Each number is 128 + 32 x the weight over its row's rms, rounded and kept within 0 to 255. Layers, rows and columns count from 0. Numbers have three digits each. The size before them is the row's rms in percent of the matrix's.

# up: layer 7 MLP up, 1024x384, rms 0.0417, rows 209-248, columns 144-191
# down: layer 7 MLP down (transposed), 1024x384, rms 0.0363, rows 209-248, columns 144-191
# gate: layer 7 MLP gate, 1024x384, rms 0.0419, rows 210-249, columns 144-191
up209 091:158109165148153149144097105114162155156098140143126157104145084169145091087075153127145173094086106162183075026154103148105095074132123093187126
down209 093:114114115093110111119165124113139142121140157102175123123124160054111133155154118141120088140132098110086153197088131128099146152117136187018171
gate210 106:172132191086124161138050107194123090108153160090090131150099150197116100186140109156124128098100190148079121161107115080078153166165145077102105
up210 104:090136130154101118144116126099133097114180130110112160151105111077081129184118090132151132093103152178075130081136077140094133137132128147103144
down210 107:164127131136131110100102077171137143162132106183150171141149160119156082102131132143115103114114119157095178154150133141154173091188085178133099
gate211 101:127151153116123181131103126132115098141081119124157125149129137209117109121151144134146111063081148141088067130145129173107116159125147078148104
up211 096:108132129172069170110146148157103192153122085135079060125073102114111173124154120085114126171087101151151113129157111163084116188126123145155160
down211 099:152113166106143099121115134112150099105128136129183135129101164150164111147097093130128142147162162084171114106109136094155188079154161128122140
gate212 096:152140079185150115093120105110148134084105125094102087139103090178123095117131167050146143091090135112132140136092182114090141111092106136142124
up212 094:125154153105145108117118072103123160087101164120143130106135073159155121149131107137128093114142200131140103154096165192097128162108172101106139
down212 097:117107104228153130103129126098137163085127122148063153140054137130103118172144143081101121137137088159082115115131149123188152140148065152128158
gate213 107:147124133082177183135110055193077085151136135125101146119076131122098122117165113144121148127129117122123087144134043124142174124076150117172140
up213 107:155165154165103100127155165124166127151133106143163087144124141150119129108057116086109101139113150067119174123170188109133114188165177117085128
down213 103:187144162120180185216104100142109080135130096116156124100141159143111090168182089089109139129169149109065075154107133102130146136102142118098140
gate214 103:089107124148082139150229110149142124136166173049160149104099170126127053129171175134104092163102144138098077136121118172069098064110105118146056
up214 101:112164209128113098105113080109118128108117083169130119138190115140176109071141112153130144096080099144177108149129079071132097151143080098151107
down214 102:136093128154119113168191144158141076113124205088112090143073118162127146155141123156120108109126150101120166046074166157107132127141104142137071
gate215 110:158084144138157234129121159142143161117186115146147149098116130123118103088152132108147181116112138145134147122104084116153106077163139192091172
up215 104:149105114062135167084115130129133111116178141098101110134091093146143078151117191097134106116172066092102151187094164073161150135118132126154109
down215 105:127128159141138101154145113098145148081125113170147165118081151089097077110114107114139139133125186171167111138153137135177144143122105125109136
gate216 100:162156127105091092111089096131141087118156199124194107116130113139101176139106062161139141103139113088148118145087123146126161099079144099104138
up216 096:165103122129153117172140096163127196084104144162132121113123146235181098118086091100188084149120137162129128138095156111189092086123141079109187
down216 102:102087120108171119175097170156141064202174135089161079157125112058097139136126155155087113151115173133110086132146137103105162187182107153171075
gate217 099:095158188075111122115133146133111068121124216101159124149162158153176154137169126141142123176069172111095094130136120114099113134151132140180104
up217 091:128154104153140133092089134151173112116155113146088084104160119094147140064126185114132145109211136147128204174148141121079078133112085110115130
down217 096:118084124087190097178186120148091092101139095113158118151099117128072096131103142155157116103053157133131117115170104205186153138143139134116072
gate218 104:087181150113146115166127110094125085156122098148114156125110118105131105083118136184105174048147089084072157134174149146148126099119155138148149
up218 107:129113118123092073150161148136194093103121144127144116106197130157123074123100154170135133143047154099163100106111144149092149141095101143145127
down218 108:103111085127193119091133126134151167103167159201158144121129061096108041158207097106097176122133155108105146155132163100150135164125113149154145
gate219 102:141068190113096154081155113113084088090154185137119108218129140162133141176103045125117125112119070110168076138157120072144110150185133128164160
up219 096:118128089073103145118094120124144201097139121191104104088107130099108111142110170092142091112123121161120169181112131167127124085124149118145175
down219 100:196165106102148094126138131084146172106099103175151168116101126081093098158102077174184128122074117112181148080085151194164146188149114088008068
gate220 100:118173094144130133123094154098145075106131127114111122101160149085146150102155166128145143127115162144064060179121118169089134151088164088114097
up220 099:164150172106065090167099147143127153107145119160120090119116124193104075128206088115101122155144079117183200072168138137116164120138136149117149
down220 105:128158135116164149105153114187117090151133110134105092080117061086101112126111066178183145104103074123111149073133108108146117144149096141173091
gate221 094:147165126122120104084067121129142133095175141116163154120186127130181151071129144137168115151162117140174077117102144088135142131052138161169172
up221 093:124129046121133115138123139149157137161101135094197097177084138118151043170115084087122128097151127106102205116124105111109161165108100202123159
down221 099:127164182105163110157088182127126110176200137195080156081162116106136212128152138130126107193098106134131133160135120165129115104140135149138084
gate222 095:118078109082082132115184142101087052135098101141157178180118098149110155100197123176163128098126110181179066183111154119071139098152169177122097
up222 098:137174119147144179138138123097168189135125113139122102106145077131140088139126095151141122150146084130056114117195121167188109134116161117149066
down222 095:127118147165080122076156153129081054165141094090157173148162143184092184145168143106119102086111140162143105171082147054079112086114146135157146
gate223 108:079142140096103231164103128095128082144142152179104163122101178140100110169116079112150161149080152143078129216169156241103142079149137136160153
up223 109:161131140084131099133102169145145205163160092189123152120111156188121140138113100107131122100148132096134139132176169155111115101107082156127122
down223 113:089116109129160129005118098103150169129126123134089081144126096148195124179202069153113175138141152142139117133067104097122128153081111149161122
gate224 113:116158107073219122115176189138124099166115163136136100163133118095118084107162154162154168148158179117131128152096105176169171152097145179157114
up224 114:070146134189114096160142103157098104120137091133094118093097058146156131127173126117157166087095113053144084090187138152089105133151170129163154
down224 114:113128114092138114114114143120142158146121100139133140130056132105153064088133150141148121146129152144115130072129121116123146142091138122124131
gate225 102:145118111077129117131078152116059100161150174118085119105158105188110113142167097190155166114104132112128139140121152129131175168143133148093137
up225 101:136116089135100105122131119130105132132128131118104170087132159128148107034096147099090145174145097158148098182105150160161100080052127111168074
down225 102:183082134089123156125144094157162153101119158134122169123187178101111143186151114122164104099135164091133186120116105126106169152096111123105141
gate226 093:102141126043094138114119053169108130144116161137097144172141108190126116145109120124175132131108114099040107107119167110091137155121108140204154
up226 088:117129136094078153134125127146127110127082160083127129159122106064125091174109131155135139122142110130197086124152139127143127109214120083139152
down226 094:166152108190118131100151144096118168139191116147155082118147185201143155103155112126119095147078187113087168167104147147073139153088155133126141
gate227 102:121172079134099139129126140131174170126122074152126159171125179185122150142112124153078113151059124103105132119206191179198123149119124120200061
up227 099:113153185174165147118071102085139075170127142098141078145167139107175124076144167117182093103168149097087186183108089078099140152130105106101191
down227 095:064112118122132171139123115181152122113117092073110092139100220122111172158143136097102108152103112148106164095111171140089053105216129143143141
gate228 096:115153130145112148117158069125138107061126108171121119142134172120107154149192104150138145138112144129160134158132163121126182095120091131177156
up228 094:139147100162085125158129114149128143107165162130153080089137035092142133102106137103145146150096116130187125124137146143044102166146164133120109
down228 094:083141150124180145098097198140145151150084116129103189150120099175097102163131143126093191098131150171062104073158110128104104176180090114170057
gate229 107:141093166063133185152084087079111181092149101121166116108098156087145119139165137131123107108106161097163174171153083137124154114154159169078178
up229 106:100131180144114066138141168068158080140094089101103157135151166119104126069135137096130146129077097175159167093124141068123122137100111117133076
down229 111:101110097180151099132137131165119107132160141136109083161173104123088180137119113132128165164118173136101115048165105134098118169117100139115174
gate230 100:124197165122172146118103108148117105177139127110103193169098091151146117086145126190086189083186114077132073107131139163112142110108148125106084
up230 098:163097081146091133108210106137116173113152146100157157114115153197085149103094159152104159108004045171187104123116127100144165108095136154112157
down230 102:172147144144122196094103142110107106192146155103138146174127081142154134110051158139132115111141116097091122057117129138125135150114130165128160
gate231 101:180092093152192139123138112172196118133159158089150103141132131157120055114167158130165152111137102135107037124132096061116172125135157151141110
up231 112:153198127087140161111172147126085147160060144140168156145111146130120096092165125087073106133111143165139055122176113120075115139111166133124179
down231 113:135116092126129117155188123113128133175115100059145105169111104139128155122131079169128070121140139090144166103176140134126116140115103166096121
gate232 101:126176112119112114118092124133143132097136114140121192136166133149184135155151123156113157122155055086109127154143138154133130107204131097157138
up232 105:148132122082170163126131113131095119128107048133172168182153174142152128065158121119137123118131105152090123202165180155150133142123084076178142
down232 104:103141092114145138134126108179137121083107150123123117111083147109181125142123132117106198130146123157153111164147120133137215159134178144095081
gate233 094:182072101095160167121098100159157145126115136118169122109086126101114121135128092108092133098070114113137124107159177026121147107096125118147166
up233 088:107112134138154068162159172172127111073086097141062124115151134154103165069141171093141171129068101121143087149113137118112125125183145182165124
down233 089:129140136155069194094074112145143157196121165130193163119097114073117107175108098156081109088172143149117120104123104170175098103116142091117148
gate234 097:169113158126135155134109152118124132162121121175136129174153110149096089102139182147154134092070091120166125124127096100107135147115112125128151
up234 107:143118156170169122162098161142111064144082157124110092183163106164080084125131140137136126112100091115197115094080146137143120123114141173156132
down234 086:148156109101132113109148157084109090159123127174108107127127108126133077119116116080120110070111119113172155089170143169120168102103072133147087
gate235 101:132121113108138116100173176126155120067097048069145152145099108144122187140125134109092092156145094210092116120168113154141132137136154074140153
up235 100:163131184116159150099132097166117136156172157174093093092115134079179192137110070120127100121072047155143125183138157135116155102162166107201092
down235 101:132191054108117119144137189160129115117088116164118132133156139202150116172123106093117093171126196130110149115196130113125103217048138145131155
gate236 097:143119070098086248102091192104099181177108177174118104151147116182097089134102161123121175128104130156135122159120090153050097144132132131142110
up236 098:141146078101139141102202142148105154173159136128153143099133136130131117145122125151115144085103087149121062088141071119101131115108123145149102
down236 098:127124115150113106129126128106159141088144092165093190133145093187137139139161168223175138112154162121202159164141127148168167109143088115176112
gate237 092:110080141145114139129110159180109177140109131149121136148114106117115103144085058092096108128194109134144129126113113132110106158134100133177169
up237 086:095092150110172113105082115121149076160167105118149072089147149099110176113151130124196130164178199160116150135076108141095163185072114172113147
down237 092:114137106137111148149195112124105187087114160139100121168085123196139123139087120088101165125135084172166067129153141156091106131178121086155109
gate238 100:128105142091152169112123097159114145159091140145086126131088090116092168121131096141176115106107179111068122134098109125129136153164153166098147
up238 098:145151157110152105160082146119162119166145135153143185106115121135106092108123147147116158077088083109129109132119095163113163039114167116127136
down238 099:139144111123113138144166157135130108133045119083130100149100123117106136135069134140182117118112209120151146145153093064156059093149197150104117
gate239 104:110118071146074161124115125139141118146151100114180176111140140147132086074162124170097170076172077153085092157159118168102128147103169084150155
up239 104:122051128149085154137142131116110128132167100177135124081119079113146073169103146084147084118124100175112137139139122112145142162142132190131169
down239 105:165139167089184095169177118151096108133100170117133128182097122101132164149087116116130171170123145088162134119122148091139109110139144170131100
gate240 102:110144137139079105152125159109126180090179076122105185139100129135131162139123120131129110122170130162113157111195146133115181041152145207127161
up240 104:138127110145058097173080091122074105102164079153136174102129092056084123193131129126114104144083139129099113132164139128107118128165126134154221
down240 105:134136204139122213175167106187102079156119135135126142174135160146118091163097154085105102075128206130142063148085070095150117108118151118129117
gate241 103:109117111098116184138096147126112194136182109175118102147078123123118141140108079137144117176204145074126162127141094127143163098144186111102131
up241 105:132094115131126056166161166119136111140124088221167147145120129133140148079129115123133126084084096105128113129098183137137116066144077130138120
down241 108:072107123146095082092164124081109166125114079085126110119117097098141167102140149155111138120087159148144098143090109151130170121095123115058084
gate242 094:140151151123082146146118142106173130097102094100171141103144098121090109214111151104182196094158110168128177165166063095104133030082089109148115
up242 092:145075121111142113119134091094160133124122165128037146158172133169154098159134140071130071173091131079088120136105178094109118134093082177131148
down242 093:140158140100099105128109130173057086178137104104150150132078133107121143089134091153153146089117135158144076093120115129128144223151194107146147
gate243 102:116190172091141184127129150135140098151124103161130093116103165131085154104148124105147141084192163139134096165120072154133114138126121167086115
up243 108:143156074098167136167132112097064130118158174140069154148166165160112166107143107122155111122085117116089126137096093123151131141050107097089109
down243 103:116139159087049126091104151080130120101103088132114136117140140102117123088166167123129139091150141103100170084149106151149129130091142145087142
gate244 101:097120121129137123122143079162094163171155095130140127067073123159141090114187090178110146115156141115094117161136135125136134105163151144140132
up244 097:154119122184180101188135175134136124196114121113166148129132121074037144102111162095116169138132161130116181133128079091125118160127103133138094
down244 100:129162162115138161121100071142105129126105156105095113097092137134155071128088127145168119079103107151140135157088141149135095066087096166148180
gate245 097:180112170129135128140104145108119114089144112114195143114064157101129065116043180142101103111152140149118107116140144120168115126121124110114082
up245 099:126151091171116124095177087113123181129121137169073166123126069141146146124143172130131153182177071209171039109125139180180123071119108114118103
down245 099:159129078102072132158087127154088107146140105094163145117131149122107094114137128143128133106169125071095110111080098077149137155170192149138109
gate246 102:116120124140186134157076141169159132162203121071156116141089104125152113095159094176140127119137187117113088120105119171137075117128155116058150
up246 100:137120159101084187109191133159092152120104143121143146155085144143069198196109112114075155116143088096126099137168126127146111104112161123173133
down246 104:132177186136125139110087148111157072170103118137131164143140046140164098119165156161113153112164140102147157135083151198151152152110081122111129
gate247 102:118109135129106143171208086058098086148125180133122126141084155113111117055215149147129105117087109129131059129155088136115104136150132163135059
up247 100:137122088138133158109101134151137182114169165150115131134093099137116085193118115100177124107140187062114126093124080172099173088081123180146147
down247 098:141134124125072097196209133119139103110138143117134117101082182059105096101086165177048087117073150160142128144124160168104066175181129103093147
gate248 096:157166166143097135129141164132133121094167078181117152129126141156091101152058161080132120076132102071099118125180152143090163075152116116112186
up248 105:083121114140183150155176088114142156183134163068122109176132141090165128149185115193126105164131124166103122158145168135131128182094163180103094
down248 094:126125184114065157101142099209134136067163095144107134130129146173096107142104118103162151088180101087122151135145164130101119057112105095163117
gate249 089:107069091059147156118106145071128116165151106076118180131084111111120109148150154121146135143089091148129107134185104159197162138136167155151107